Part of a small language model's weights.
Size: 12 layers, vocabulary 2048, 10M parameters.
Architecture: LayerNorm before each block, no position embeddings, biases, tied embeddings, ALiBi.
Training: a variant of SOAP for these matrices, 605M tokens, 2308 steps.
Each number is 500 + 25 x the weight over its row's rms, rounded and kept within 0 to 999. Layers, rows and columns count from 0. Numbers have three digits each. The size before them is the row's rms in percent of the matrix's.

# layer 8 MLP up, 1024x256, rms 0.13, rows 635-743, columns 0-127
097:527506557503471485466491511530538505493539526501493518509551485492499508448539513551524484503482489576490473494492469445508524495486497555492504511500487521463516500450496525523443467527496501519479493497525502516484504489539519480512541474498489523522464502490519508497505471534491502479466481546500483512553513501523466466490523503506493490491533512505546514532494481468483478464472
100:496491467498508519516465492469487493485496504506487518467494522476486462520491506506503491550486520525498509458540473509510497520545491501474508572559549496509493435479533422518509512526484454488507513512499528506459471542555514525468472483506533491467472450524512451506507463517529535544466513530480500479505518498504522500498491521475518485447488478485471513518518506566535495496519
100:492481495494440483494539468492510514492501499475486520459495490519448452566520486497513484485546472524513513478530543536499529509509533502521528517509456470481491483477463498453479519544473498504510451490497508487507482492498497495513534501559441479485466502511508465521509483501506482549490504515447464507509536496489466503483463478510518523455555511534525451528498465499514522484465
106:465498496501493507505459500481551471538508516481477549544494500471455507471515513497488428513516525526496530468520546510506512499549483518487467525492489441459528501518525496508503467481480497518467513532514498511559488490458506496511508511494548466522520479516545510516527426491481526472523482490426483499493449491511506494530487472516535504478502493529516467483492518475537501485539
103:503463434507448520483527527510482533523539537546525526465519517496539502469466461488496508531542550467476519513538473522489504480496531468520472520470490491477483487505482489494529521529527515477496548514510498486487512527419536479477486483489540509506518540549510489489476519464523479475491483448509481480518507491489530458517504527456536507522497527518477472494524489487499500491474
103:500503543473461473500519512462488482468494510533493507476509500500537505508460458477512449495493505491515503492500482511491488511534527488498494515525525492521528462530447510552478505510517516470539542476508564507503496432501469469482517503518476463447513473528491495496457493494512525530481463498474471463548496484521516491524495473470454548505492476481483466504505546486502522495524
099:490521493500508471506501509499496476498460480472525513514520477511461443515487495483498453542536460479504489505505568499495499507491474539528510485541481467501497515482490469509528517486472518524510528492544496462509456471473536464484489516512500506545485491504496516511467502499513522513536451505489518462491505483498498477499498499489507520536511514504472482563496526527512504490498
105:505518541516506487521479508464511518494504543499513524452523490521513429508525498482462521532472473485460523488509507507507443522529496484556463490517469480512558495531515501495446548511480465479482531456465488546506517474476514533516497514515500480544512499477485526467464502502544527529498503521514477507518506485505470506472480457481466548540503508499509542510501536513508460504545
098:425529503516517502540491495518515506545528475539514488502522531465470499496478495478437487493528500507505541493526490532513481523492501462493505512474498540518497508526514529501494471522500526492488490493465528506486492474531485511514520470532516543554486479473466515515507495479490486536427506493486450495482525531505548500508501448519469497469486512456478485440471489460518508490526
094:532497493499535521508536513529468478496550529519500489467506393515479522477490467525506495547445483500537519529513507523491516509501469493486491504520467531477531452459523494495513509466477487510477502497495469521508509504490490501506509492485510499516508482532454488491533482544496493495498522542500546508513491493454484470474473516501500498478478478488418463486502502494508475494503
099:481491505514491521491503517460477465474516539484471478470482503496482459494489506506529464471510504471496477501490480467524498514570479525504525529491497460486525496472463495514503474508499507495484513508509504512487488486439528543496494443508514522424490452482531504483500484512537446472537511511474495481462519491522479499494515469525512497500562532485521484496483508478498494439488
103:509493455501479493497524456523479532549488547491496508538455515477497448476495477517492493517512471483496496485487479489505481468532522480512453499530484515575505455482482462519502512516516460525472514446520546484514489459500519504510469468459519506484456480514511452478548469488503527485495474516483532439452475513534445514508499504501525454522534500493478526489463525497487544538519
105:507496507499500478500479475507528511543491570528490484512487532521455522479496498502465551481545555510515515450549507541481508508555481476527492488483492532489539498526505485553544508513502495509476490468495468485499480530453504520460478464474500519527469542475518471536519489551506508519537490525480548551540554523505475481496513459506491487523483456465528521534485524521514456502452
091:504512503470496510501481524507473543533496503511530487468523492481462503517541498488555486508493510491473497492501513459501456512510490502487499504490483507489464472477458543501483477527501519483513460502508583487516480511504463475545482505548457502441487534463503543473479481492505535500482435472528515520519472510539501492492525467480520466479518460528548489477479504475515507482508
095:469495551480522512492478508558510482482499454536524499513539492504518494536523541514513500549552500471524529535495480486462516513510496495530470466473501473533448495505493510485478525490501490505516487499464499484501480490489510469542562467468524527479500503497502514468507552482536514441566536474524478482456550504514475479508516525523491490415493498521468483467483502477496485522495
099:505528537495519487496498505515480472483520499485502477539515456525478509538489551461494519469501498524490513486485493543454495493467517523492497527484487502481457496497472495510521546471486465499536498495518519475493481483519449534493468463491509507485501515448511549455454514488513512464519536496492485510563557514515492498486474483521475491508531460474487515469516465479465504531471
107:478481497450466512501494530482462477528493466519474506512520469469487465490543492547512457489523493502516553508487475467504498468486505510525491478470493456510515528510524473447490545491475464463546464482499500514486462489482524435485491499513489540476494496503506529504464528484552511512495540526534496496466538493545504521516543531523447488466488454455514468473495486581527547514493
108:498519483498498474501480463507515537529464501569459486455537511460515439493516472492484484487498488518521501543461491517528478499540498517478489464520489506517500461506491469474490526484514513488491492510539507536507469515527480473521525533493516504517462468516493506487528531478487520501529498478528475481475529529485476521454499525532516519555511530515489473500456487525512455503516
101:513510499520511558525474509509514534516499487502452524457550520482489455528494515490517536489495546482500499483479490507501537531476507539489492527539501465510475530486504482497460457495512510502521504488497458550429456423458506591501498500510497503481506491469532501529467485527492487535476524494454498491528502466528482501494482496499471495544502537487492478502496510508453496487518
098:481559512508506482491479544516491499505496551490453493472543485506517499505507506567515488432526539482435556487493482499491505510495516514467517488488459518481518494439499484497499492488493505481486516499494526475525493477494474510476494501486486429526491506504539470485517476463484480528500512530506515507492540518540510547501517490504456539494500469545491540536459471509503483521521
095:486503518489455489518521505505498465517520514481491505477520516491497510495481479543518511511475498461483535576499496487486524494494506503485501471513543502497499540482497509485527509490505498487504455515485521493524461504490531511487467513458512480472559445470482516489526498528491556532489449479499474477443505486504507528490497542472513491534554496530490489520555483527496478495480
101:498514486454492501480497466491480468474503511477463548503527513504460501509501505519524463490525436506497522490518486474531493478524490469483471479516536405489504492491531481513536510534452536534502525517501495503547467483514489495475486526487483498487540513452528476521551485519482453525475506484493435480538516505489504486533450515516513504517498500497497500503487489512506468523460
094:492524500487491504481496516475510505542478479543484498508491500483508504541534478507498536446567502526494444469537519495472532490541482516466531544535498478541502470477486482528491490512529498489464518495515519475500496529510463477529507477486489510495506475509522464489507483493519488450493489479492545497495555495444524441455519494531470508492496502527559502524508463540505502491497
101:481487468513473538483473542515516487531512503519485493518550543473468484495487511496503498479479496496531472558501517488490475485505432509516496514514549507509502519463505516533480459482470485453471515517543468473490498476531481521514508483486525507515464540514496505534498480521496532512497494495460474498488497528505510528504550506452471508504511539499489489567498511513533501506516
102:512535552496549495495508533513485463502518487511499481493567509519502507494461508516559527482482506536488523481525484503475474476458495478483527498473539533516494509478518481487483489497524500505545522502507454482487462513474474498530522452491517520454500469459501473497502501527528462509522526498502501492463510512520507475517480478539499519499499508474532471508488516507487500502425
098:499501506527516522486532464498518486486499465515485480546457506559484495461516496492530478503505556510488426516522500455507523512506477539521504449478512477508518535521495471446451505546482515536511480503506459515523510486519477508474518513542552563488470516468448548529490526495484492479518467483535463516526516505459504497527456529528503484482493506511506521510471503484518508522528
094:506487488473484512474476526481545518509519518474531524488485497476495483482488468490449499513487512527561453492506493492524457562535510520476463492477426511492444519516504521516492507516552514508483492495506487464466521500488484475523499513472494438486520495510492483526490525524527521510518492545467493484482519485499507482531496465505536493532519519471535468487539490480505484474494
094:524480509538469533476522529485478507455492495523572476537475467495457480460517519510513484489480474548522520443509494544527484523537482498483522487481478488481504496454495460487495512497497483499459514510461503477497520490491486514540532473484509523474491440520525505529529441483523494484515464511479477485507471489504497468519492483497480475538473511481520485447504476491516480468509
103:506506492513504526479535475467525493472530505491498513480493502515485480457511470495500475516490500542482461517498525515490517509469509475466503501493498511501533516460485500526461538521519514510493510468516531471509477483558519530493475522539481493516515465493494499483510474507482502523502472469555460491475520527554501470491502490516509483498482505502455476496485551456536550495480
096:501529496517516514515527537540490518530510486464513528480518504505477498480506491510476509500510565494528497480490457477517540456517528514517471476517507525463505480492518495443475483485505502490536524498462530521486505499500482512520501513526593501493486495531529542439467504489503464501490517504497490532462477457528469592509502494510526456500518488521511513502497493538546510524478
102:511508491468531496530543510526487497465500508511466511502542514534485456547446432496502501487499519522441497488457512508533473533488490507528467470484509486490476522522520461503509468499523524491502507507504491494525505459504530488522517491493516498537498506479521526466496480505485508519523543435469459533448502504517511504511469490466517476496504488547497456481509453501514528500469
100:489508511463512520491502520544509520541485518502505518506545503501484467495516502428502515505483475484492511479538532507516471469490533490507459506535483484471540500547507514483491480508487489496517483478524514546506489533492507470514520514502508546486517496442526521485545485508496526480499490470497457488545531502474504526486458537506525534583499504509518475517500486474489470513504
102:536495503481494473500474501499492476512497516552503492493533504488496518513484539566489491514524518524542519477530546479492521519527513491434459525524503541467527483485538479503504479494537472515508524491510523503544511530466547475507511483494502470494538557506525535511515474519520540501468509507519495492497551504480517472480505526449487481538491506467501452481486522480496491487470
098:502511495525475488496528463525499505501518515464541493505486471512531477541455520519487478487477461442486480528509504461518544492521478486480504541517496457505530537540499499504504503480463495485511514500503468475468494425488523477484528509502495505530503525535496481495482507472523477509437488479532456539490495510517491480485439508511469488509480489452509467472564537524495518508505
099:502516501526517511524505474511528532493532474538505537521433486482537508506514500530495481504511532535493508464501520511499473517511475516540484517529549462544490535494501472487476523504544525545494517542469511499450468502483524489525455450536452471484513472539468540500488553465555502485456467482507528479514502523517479562529494556455540550524509451470479457509468502523461482540506
092:508517481461521507550517545526509482493444503515510490521463484528513498514518511492486479499519468494542478469453504516483491436512580483525458439495517476501504468473480517494487534483499465500492493521497531505529514505483472494471479491511529533450492501491530545528527499470491515474473495501503429524471491530465530455499481471492486497472489529479501518464515484461518507523490
109:491515493461471519485490535523511490481504506531508529471521475508526521496474476490515506511502518508502483513498443529463511478513527502511495520459479453509556519554533519508510504517508445523547494529444509473506463436491488537518516465476468503533493502491522465516502480515481484483528456496460544499471488543502474526484463516491509444510474504507512497493494460490500495465513
101:515515497481461512522463492545505455522475546490513504496505485482476497493514501515532544484484467548516467487511503505466508501560494522475502523480460519516511480469528483441500511530490503546496485496512486495526515498507536487539476513516525520499478516472502470477482454524490460516513524481477466546504459471538552502502495473438492485508469521526463513506543492512537477499526
096:469468482493536515501519513511514521499480517515513498516494491471496550486493477504476511520537467485464493519549480548544509515522511528506472482492491512529533484489501500555543501471536552554504524476482491499540458513478523492481502481501492492498446463489539519527466466517490498507545480496445475520545481509556453504470476492514477484489477480493501510461492539525473495488506
100:523505484496438469462503484503466496425509495470540487444524521509442479528522487514453507482500489482488455474496501524494484481490502507565487502448497496500485491496476556523473487520512490519523466470463488506493523517499508494525501505469516505477507500502482495470486458507531517485514496476498504508475516515484458498488496530496490480522520532503536539512492493469486497529510
096:528486465467528525524542559494507501481492509485511467449496505508550502474524493485518523501488494467481506523526491481537550498519504525491457494498488500505519470532520514486503571529508482492519542506486491486457490479507502470515528481475466575461493511494549500471473460451476490539478518458494543504515495516476494545511477505492512517496448475491488527465514521491461529473484
095:506435515511491531496525482520501510499437503526533472488490518462480487475508501502497480471476468541457484489457484494494514498481480480478509495482488513461466453503538476542462506541448537520464503503496494485462544450514484545496478514488477502494512493518506519532515511536499479538482465475520471489526467475474520533470500504512506477538541499517487502521481570531495507541496
097:469482563511491536510496529523496537547490535521511508476472538472532455464536483539481510484465494504510512508516461500507491529491527509461499462529519507482523451469542492527448524502491502448476486539517503521502535492509563496509508499488503547525478475492497512485537520504520475458471526521518513481527492532554534517493510558525449542449490492526447489507477475515460506497520
098:442495516520566518489482537470494552488488502526486471485500448496509525444496518472504490484512499487512530513524502497535489532458476494506462487532505464490444457515510457494477523507470487481474476493469479475520509517498509493495557504500512514521503448502506504452518499499476485480498510489496479499496509504522513498536501535505542493518525522497469515484519531477462498482551
098:522518498466508557485527481525487524466493464501458517527481493473499484487529481539455493534450512478491484441512502535449537500493553484498537460478500507473511512486532482543466496497516506525540479471475517484505506505501473555500540504520532525485522470492515478493509491514527533495478505487492547485502530526468463561478492552496500479545485506494539500508496533442487497494463
109:534488476504502494483534484486518451467562540487508511533503465463481503463494491516500480487463516541521505514534527542549482453516511518569529532501476496526505509515497478467474516538477496488511486489502508488506510506500508515506539499500514508496486456538509478536525503505506505533497456519501490478490466559456557483530491506414525480499471492479499503479499504474509491512493
097:551499493444524486498530515490487487484492478467529525454495493551493472514509492448506514481513452494505525503521498514505497475503551471488529436494499472540546465540522474504526516501550507494474492510495437460508498500491521458514477520428520482494523549483536475476494484505523478541492503538529503466499434453508519528491493495515484525516492452506564498495476505522487564494532
101:478501475488488517450521479540504516517530505501471489507496526487508478527527505452462473467510484500497478524575493522499482458491509476492486524540537520516518511476526481512468429486510501511531501522473468524527503498521506531487512494508500496476483508498472538512536470519510468477510542484503476467495508527497487520487448480505538497530522489488510475511479516496489520507475
102:487572475473512500529486526512512522531482488504505521529480520485485469467456494440472512494518481495548462504486507526467516476507522488493498499504482490540486455527500502507464505501534480513478500431543495529449526541493511490521534492470473433518497537487546544488484471525499540527522485480457520500528473518448521487514488514494503521529496510464499503526516513475499480522485
105:463484512467536540458482548509493445449510491484518504531529509492502507512548499476431531529515481571461520485484522499538535480520498489478503514477475476526521501520519559526526498492496496456506489479485480521530506510515481516536495547516457539496490517494514450469484501501494487516533498529464527488472508471460492480535481540490506491472512490465499476505533475479504513490465
106:492480496494470471522538500536511474512496474468470505508528478498480484478533515502458527530486507494497484538470485533517482469544491465503503473514495505491505477499470525502477498468488482505484469549501474496464514523503504517562496522506501488510506501473518504519529519481459489547450495505436462508503515495523477510514489497503464504483519487466514510504510517515513508514500
102:463525488470517502492544545479510531491545526487507498501497480478480506530465481479491470517515476502530477530501528464515549520513525517517499476487504439513462468504498456499500527509459482482491515523489505516504531498506485527508493469518514443479496484471490479487522447464485469493529580478558525523491509485521503475541478490508476460488536484508460518520502491515486531496521
097:534501484503488478496490491490506507540502504464528534539509508469504503477509515496469512486526496485525488519515476496468505526502468538517516493461486527508488442499522534448481478486478504532507524469501514510505498478499536479489514496504528455477512524525534505506505530519537416482503499512499486455469474539470481517533507557523462517527541466501413451498500533502503539486511
096:504502538533473530523517501520509437454487515481529506488533511490522521537491469486469489486460517464495497542500527507506508480516532446504502469493501555535511505507502492506483497465478481521487523522467525537563498466529519524463510532511501473506506490511561535465430487541501485507516551536526519479495476492477507532519514491454505459483478488511482464532495494498531494500531
099:497465507515496496463457488481483514527508490485511497515543510472474520510509505500486526482481479520527510558503470479556492503524467518518507513478493542531481470496542526523522526501526500492477496492502512484525470497511477517455482497471485477497475520503452422500493483515534468508550497476478524514532522486513509488471465497455541450537511528516507448498494486519517497520472
101:517539454504513488510501485492483522477504523469517506513463451507529500489440484498494541507522529512549470507520488481535507483503499497555494489524445493495462511535507516465482477499546521514499518484538474489473515497538542472482491521496494464481452469535456482485524503486462502504517482486483530500513514510499470488496499542480489490559494514447478502501507495521469530467472
094:523468458529434481487502521525538515483522473524538514493480504546540477517503491473558491495501535530476508471521486495531513488488492495525507449516524498502513501474494493471523530522486500508504495472503528497458531466550517500435530505497484494447506476527541511460493496459506513494461485489504445484511429484501549491479505468499458499497481473493522504498515497542535484542485
102:532495471502526496519474497505518498521498454522538474503476501524494488527510558519489516460484480540482490516520509453509466526517506506470538530558524501520493451465519497467502530480510475484526501466500468486531478513516521476501512520539478487492450458443479486493518552499523521459509494558518516533496487513478465533467501509509498518554498475489528479541495513518495474513487
102:495483542510517458459485498518493501485485493550505513522523520493493451443504514528473506475491460569488564534446508510508511492478485542515463526520480500471481541493505475499470517478475483472454463504467525511495512496487508506492459503506534518500497461506517475464508529481504492526497530502493473488459466511514505512479482489513462453522463468502486524463495525531494499494521
103:513499494510467519488513501528478491488540504475488534508541504494495447519493531494498487452521497493525508517479516528506503495539493488510495455523491491512511508489457482456513492534438474518544532481472498502455486502476473510491565476470489461508512523501534462520543509518503516466534534550494492470517486506536508506491470454540493527468497496495481484504433489510528504509510
096:492474505510448487463497480474490490479506521503488501529517452471526464505526481492575498499497531500509493501530476493525521474475500512487488509510524489483522478499458478539489530477479551457496517509526504496508520475513505548550500466461498502487469531489523536468517521538492510459497487539505495515499534469467521505474526504526518459437490500457506522502460520505465515530474
094:496475500499499500455515493540534534516483493529473446457550532519495524478494479528502537462454508536505504499495476517512518478501534484503505467546453470491448486518533486441448514472512487498520507526496496494516474461518499503471487516500487508510493501497476499555478472488525486480505495526508470487511481501521460571496499500506554488508540493526501489481522483497479517485526
096:511482498510536508481479489489519482519509462532479465505506546477479486507483538484498461519534478476485529482545437525534522491492455512477456485511457522480519484502511483470488512505497434505491489527528496525510490495479494491493476518496535518496530481505501527497503508468477492523473495521516499503527582517520465448494518412453489427499486497496448517480488492535503538486489
104:520520530522447479521526521500518524470442566544495503521444471505459516560550524480514491493521510519479482520503476465479495475482525497479479525467501538517510486494509499500533494494532494487503477502516533468473523504507459513504509492502509528542471528475494506455528446465538497539511477536485481494464514466458451471542472436480440472502501467486509501539527507483514491482499
105:505507508457511511509498461516490518516526542493503499473512475498494433521496502443465522487483487499516524503528525524480507524474499517503493472502486491493508478517502544469450515516497511542499496437455497492502473502481509509465508508510468487530492509559509514496511537472535485462478487463508503467504537490488502487471531511523516470501465483505500536520481480512483469484499
099:509520499542518506518507505519487512547479485483502515469465511483510533517529528503512483499510500494498507505522472529501527505500539521527530533456517506500529478536512475492470472489473531497499510502495464492517500523487493499455556528488533517499511506517494494466486513482533454473491499471493503472515495464463465534463546508474519462488497532516531446461490521476538512510455
094:532474509500505498460499530479503482522476461475524482545500492473493493484507486503475529499489494469501505480496507498536500461503533449516471489516518474534497492542466495500466437524505483514486546463476533539481496513490514508505475513477524498482497478470544454489483482482450502513528498525509495471516514482511496506497498490480479514519525512563505474502520510486498485512519
098:531534526514505542470509456518515495538576506501520481514498526450530516563462511476459488498487515494501504489503491496521532489519497503484499478498474513482500499475490509479527478487505480542457486515497519485473475485474496529515481521527492502536488498538518526488527554507493530494493503565515489485507523510506510501528480482469503460442466486490475460554469533498488488520468
095:486513452487448435562510471514483508512497501477487506475471473507476536460491483475512526481539494504482496527510464507503466502490532499525531530447448512525518489531522483493545509446481496472518487539489487515530487488548521470539481527509480509500531512524503528508483493467522476514516512484480475483492453552490496468483454493488494497527511468515482467533510479481499523532472
103:504492482489535482545503501535502473511480498512483478483514517508493473544531475548507471504493509523507474446483476495516478533483553502541483542527447483496487525472453545521484500451520510475489528500537532488530495486465477508472500482511472524456469534484495532531487505503489528503481508464507511503442493546462497497511495495521499485517514511497507506512464525496490487516485
097:497506514509515538521439452491517492512516501525431481522473472456500488530469518437483502501477494515508535481519564485504520488515471531482511464476492508465515533497454512476544491484524502472493535477523511533487482487510506485515512479496527499494479467502502463509505491508490516468519500539516502485512503452524501491498515524465471506440508456477506526505460516513515476447511
099:486500482493496481528460498556506485475487523489526499475508513547487521485493485500499522511470498508492508505523467512493489523506493495470469525544516516474517505491493515506514520529510469431495517447552501512493463507551514501501513510431515539424478494498510497457501508463519518499493521519524540492528551487453505533514493535480481502500481459483523535538490503504470525457505
105:478496481476493522497504479512540469506470438527499483483498482496482501473501474478483522516502544496496513484439487514461541519523495516549494488547487497532499473465497495514498514512492528510517439528507517501477504520497504517483483475481506501541504491532523464545512487457508534510483518547534559495548477474540466490468478474482509545497494500515506474458543502515460506460511
099:508513497557528513476460482505524490551483523467470492475489431443490511537524498549507534503500517510509493501544520507457478503525494522489519517555511461514419476453508487510464496488505496492564472525474473530491473521512458527534486526528508454485505451477528521472506492522528495482460510467500529489491492490532480510491469511454504491513554536484528475530484515471507505528542
098:509534512508480502487480525475545470507456537502481500491455519501556558486519478477520502503510491513517496517527540463509504494542485518511473517523550519509479485514516455493509483546526521513524528493451483520485512498500515535502490517505499505465543459516484493422534529480530516495487488481469436531443517470518545479510490544482513494530512488514510455483491527479529455484500
098:474512537472471529498503493494445496530527487503473477488536484497503484518498484467476454495539494501488528509504559497493505498526477489510487472481477521534489490481523478503480488538528538488487482509517474508536508513476468517515480514498491519540493524507507462468506506457516531503458490539513511493491444475505492483509490514487522506470481486521504467527529517527485489498467
097:489489513532498475495548517497519493521501487449464524546504479517475524511527481509514472506506497503513539492437469490515495486529513479480497478515484466531534458475514500489475476468485505500524531539495473543521427494504496514499489488504495506536511499484520523516506467504537466471529472483477510475471477454539479509513510481504521484525533519557497505467527477478511526492503
099:475538487462520505530502535502533495457495489486499521468542467491526496486501509469494496492509494490510484458529507502482549500505485452447465472530538504518532509483504479480484488535497487548491497445477535494497537484498519544510532525483508505524514524503483547519550482507490523517524422472533474502477471495492504511491484461476497522527507503542473466534517463473513452520465
102:452503475473474485510486487481500501512516481524465502458463490493458475525485471521481519548476490487519501518496538542492552492530522480475482545465479523464490473429487490513500541499539501514512494550485479518493456504547514470485464493532546512468507506438474461464526477533533500486532502504508493512521542516511509524474480510496505541488525522493504499494542470437530485509581
099:460479534513488497486505519511481486534530503499515479513485483460476489509452476514492514518499513550495509488497457487485498505549520524528467500529518547508494463529538537506457568481498488546504496522519554528490482498501484460563505455468521483485463525487518464506466500462490501486509492499467523513470466550530483538532512493479479485525457528492527511525551509503458500482540
102:473499497473492514523492476510487512521496490571516483516511525509482517504516464503491537496485528466509489506505507494464508492518480464486497468448495481522549472489505542531461505481530507438472480519470515470513508526523473468498458539506474499525540566489534495466514525475526499516494513448462445529493508519503461527536522486547520533489495525490525473462522526502467495506513
099:456501481460469521500503515475489472507502502470507509482480504507531470480509517524518538476533544510507548462483542518485502497469522491512495523498482465492517483483520481552498509542459483479521473507512505514519481526503494487525517523495523491535501502509497534544506528494491474457468468530451498507468484513519450481474502545459501503508517559470491478555504541529530511477474
100:518509499518518499484501518501470462536508513511555490484522501476485472485494502496485503452523494538508495498518468456516516542488477494495493515473491496470517535475527512463430538519460484531455469486507458510463533522481498531490503488467478511500490450487518549482521520512467522482460506488523503534529506508527492478506534466508489516490472486493498462527505519519504471483499
099:512495517530499469489511504507525541508517512472514490459478475486554526489542496504520515470457525519532528510558512499487503485520515508490518568458461499478470483546498492495494515526504510464507448536488473491489533487485491476494474508489465526483478503494554475475502470525459483456515486499492496499480466520503495517526492515461492469519510477521497525515543522493549507489477
098:533548463530461522535510510533529497523489533534457501438482477449466494477498513487491498479515533480466514550505514524523544475538501509535515514514532490474528506450504524506511493517505524507498486522560521513488470500514497492556508481493474506493412504495512506441522494459498451520542515530544483477508528521492490514505491485446479514497511513470507516544481531483501493452527
100:477540472521507464529511519504471516510480455463495480480490538499475512524446479481481532480519491497522486492485493491490494470537530474530496460473470513493514518487501487550476473505478453498505527470517496529508506480510489529515492505489461477486453477486526498517519510490536491523467510442483531463491499480560475524519517489485497506482518487547513491529465498507510512499475
102:492480525480468504511466515450485513471462488487484496517526488471492468509501531535479506477530504516488515518523521505496501485452483519534501479535493488517530494530581510509542531516487518520485511457515492512474499487461470527522520480489519501529442500493515491534525499477554505452487545478524468479518511547466488504525460518526485490494518519478453494542519546563473511521485
097:535493539504468506533470522523502501476503512504483463488488471506493505500453468509496474549511518480520453487536455509525494512462502509519485486500475544501541478495501491513503514446553530508452499484494449476530464470521503504484501513495526480499567518543504463466484542482522521498510518473480491476504477485483509533453504532526473508534512496503447501473449513477501510481482
098:487527482488520517439504450508483473505453558533525550512483513463471432493512530460548491506536474456525491487508526486452456503473466485474502521516476491469468516484508533507557520571521509514472508488493505508488551484533519470525560484468505517531517490489501472513506531459460489538511469519468479519491481523524495495515540487483484509477540484461472487505527511526502490499505
116:482498478486501505567567494504507460494483515519504505497476499475490528498463552501482494471489529525511488511509519479525513496526536499504530523519466514530499507512469499500490512534505509531495465486560515470523523519494487435493464477522511491468530522497481517531442516491469523526496520465520501498480508476524476493475466510491528544529473485533506523500496517486490512491455
103:520481496484503504515421473457506467495502517486525555495518462502501495521477484486478492510451493513509546499492505507485485503517524508501469477426516524519482453497518436551482506516505500522502472523516487473498487517470477523476477465530499515509500529484533485490455505505511522488506463487500518510543525449512497482541474559494490491546535496500448501514484509497518430514498
098:496494514545523509497500457504519494496515492485492502505540528474549476517518541494513469545475542459482535500500512478481492420469498479499530498476466482517534509476523508512487512515497495500492510495505515536491538505514472508507489507469543471514479511518496501525470501552457458474489456484523490487509478512466523459505496482453515502516497476494490450503503479497498503517511
100:497492512475509511470488507503485501488503499525510510505511524481511528496533471489472464541472511510500485507506547492509526466538533510553491475482508456504453439483530505506486522519496518504485507521499496508452541486487509467514484507506496484472458516455557476484497489493522498500508478531488482519473466462488516521519469488524448476501516508474506471499429513476487518506496
096:468530488442488522542500477560539491542483511499498525534534463491521495562456513473495544486495529521591534514528499488506490478507475512561518507534476492485474518475510492506536486505514520492506529516444492497527489515493526489495500497483541498523510471496519542530531472550518517498499496513501522480506473538513515502488505486495488513494497499513484508514492507544500537506479
100:519495522506545482465466466510521458520535523499513531529530490501492505511482496501504489554506492532485528495498524497444502511487480492516504498492471499527448507548532542520459498483525522516482547533537505514469519536522507528483488491509495498511509535462497516471441470506509519506551482547491475448446496514506536499485484517474523492484485493483519516486514499495487502543481
102:511532541490480490454509513500471491485535553506538531470487504519491482526501511511489526511506543528521523507504482504477457523465499520506504491530494480510461484494500496504532488482465513516459461532561484518494520519497485512501522450488540474486472492515492516484480558480458535537543523480494499490477460480498473499530541481474510522492476535501505502465471504481485515510509
097:505523530487480496487504480469543483508486538495496497477495487511492477536496478502482498460519443496557495498496503494526499536480510528513540508489535470458482526471510510456481540499466502465454474502510487484472516499505546498487497488456483503471492456487516553516549507534543604482479545497473482512492465518487450491494474521490486497503561523490491542517481493501492437512518
103:444484503466552487522464488514518453495510553502506460496459493518481529469518531516514503540522526520494452508494472486537450513497512485497512488545492491491494472514517489480470524494502512446532509493531484513487546468530469491535461502515506474528508503525525527527515514494468469513533503541429496528519536469460484497526455475497485516501472477529510487489517474460493505564488
098:497502536538510512488480455499476519488557486455434465492456495479494543522487486458489467477538556465504494474520556483500509503486512509508506470479461552491517519476483501507521447462498498495521535541533515479458520482507491490502459554460489506485506507472514514508506442492544547454474521481532471452495489516483475517484515479507500483491495478532510484512479468465457464521501
097:518488480504563526452539480490532510470486446514541445543505498524474500490502468523497483465448490459492508457511509508496485490542473489484485442508523481530522466508512548521479528463532500470499539479444465464573458449490536514464500493502488501508484507514498531547499487495525486478473485491476486510470525498496473503490534515508535505511478463530513520552531496470465489507494
112:493509524464520517530480514499502523536523488514515490518467489511518486533544506522495458506495527500534498527452420485542526494511484469496537507495485484499483478481550473474473507489478500475451487469530506454535528488490498475494494483497514516500502509532471496437476506453516506506501464487477501470487503517495495510484542524467523513514527473502493452467484492494499511523494
107:507525455533482559465500498497538515496502475494454520513513511519496525487514512510479506453480495491507565490471480559520542515532510490505481504514522479436479469518502496480489491534542479524475468492548488454515471470526512475485552480444520480509475515527491468467522468516531516501503488490501486496493491467525479526513480489485525489517527492500492501469533507503481465517510
108:483502460492549510540522475474497463472519537485507475495490508471535470527504503473511478494497508528543510526502498501461485496492498514545470489475485489466490478516535520486496481504497512505479535490443517476543484526516515520485485489503486507571506497496515470482500446487518485514509488532492462472509485488454454528506455480495453504497513513481491465514479531531504527513490
100:540456471483447518455484465489520524471481482514467490482523477535498491525527431474514497524492521545516508478496506515515477459527535486497531521530495519482494505542513479488483495498521490543508446541468541484478490473462521454505528474493457498504468496488467523450479500488505474500524502512459487491532480505511520468544493483494497476500528462494486461483465495505537575480494
106:467515543494495486538491491486496538499509485473469497512488521515474458512445431517422483515468528491510529517546484482506516521516484510509513522501479472521518476482520487468473495475513547525469468507533499470494468471511522496466493488440489497535498501504499472490483496514545500510536507467481511504512488493482543521497495498516487454483538553519475487505446469495488501493484
097:511451498521525479467545523499520522505497480505504515522491443445492514531506476527524492538501518441548462478476508487494510531477471495521504499483527504513529454471496493514469443495499469531526521531528506505507513475490496541456486463501511439475533513465477480472525494529484517508470519508493503468518503502472501481509497505542551550469522490444489464483485529492504469472552
102:468454520518527467483512522481480471510528554528469498495444511518501473516512485515500559507459520497512525518550481472484488484535477523483502514471501497540535475427456509546550509572512443494507515494549508526518467504486497533468492481488473537519476514491496500500501535480440517485448507507508520514436544524493511488501476484511530489503486484493498495509506474519521488492490
100:476552504498502536490496502481474512499530514527500532514479507484454521459469510481511510517503520513517491512496487480502513507529504504528446458473516488469528495513502495472488455492518516500495529502463465500537524543500485521490497555496532515501483515473500500448522497491500496476504505507509523491510488468494502542557531422480470454494557514487512535494559512507486476505464
099:483506528480526504521487484512501497514492510483521512514492475546498467489481513514540481515520462504537500467505459547506535507549513491506492490502524496538506481537496530496478546506498534496477510512536484515488500513458468480444509497493544504504502465556501498470509551482505496502440503513497540487508505518511464508538545502509483500507484478423508498483523502485505494514494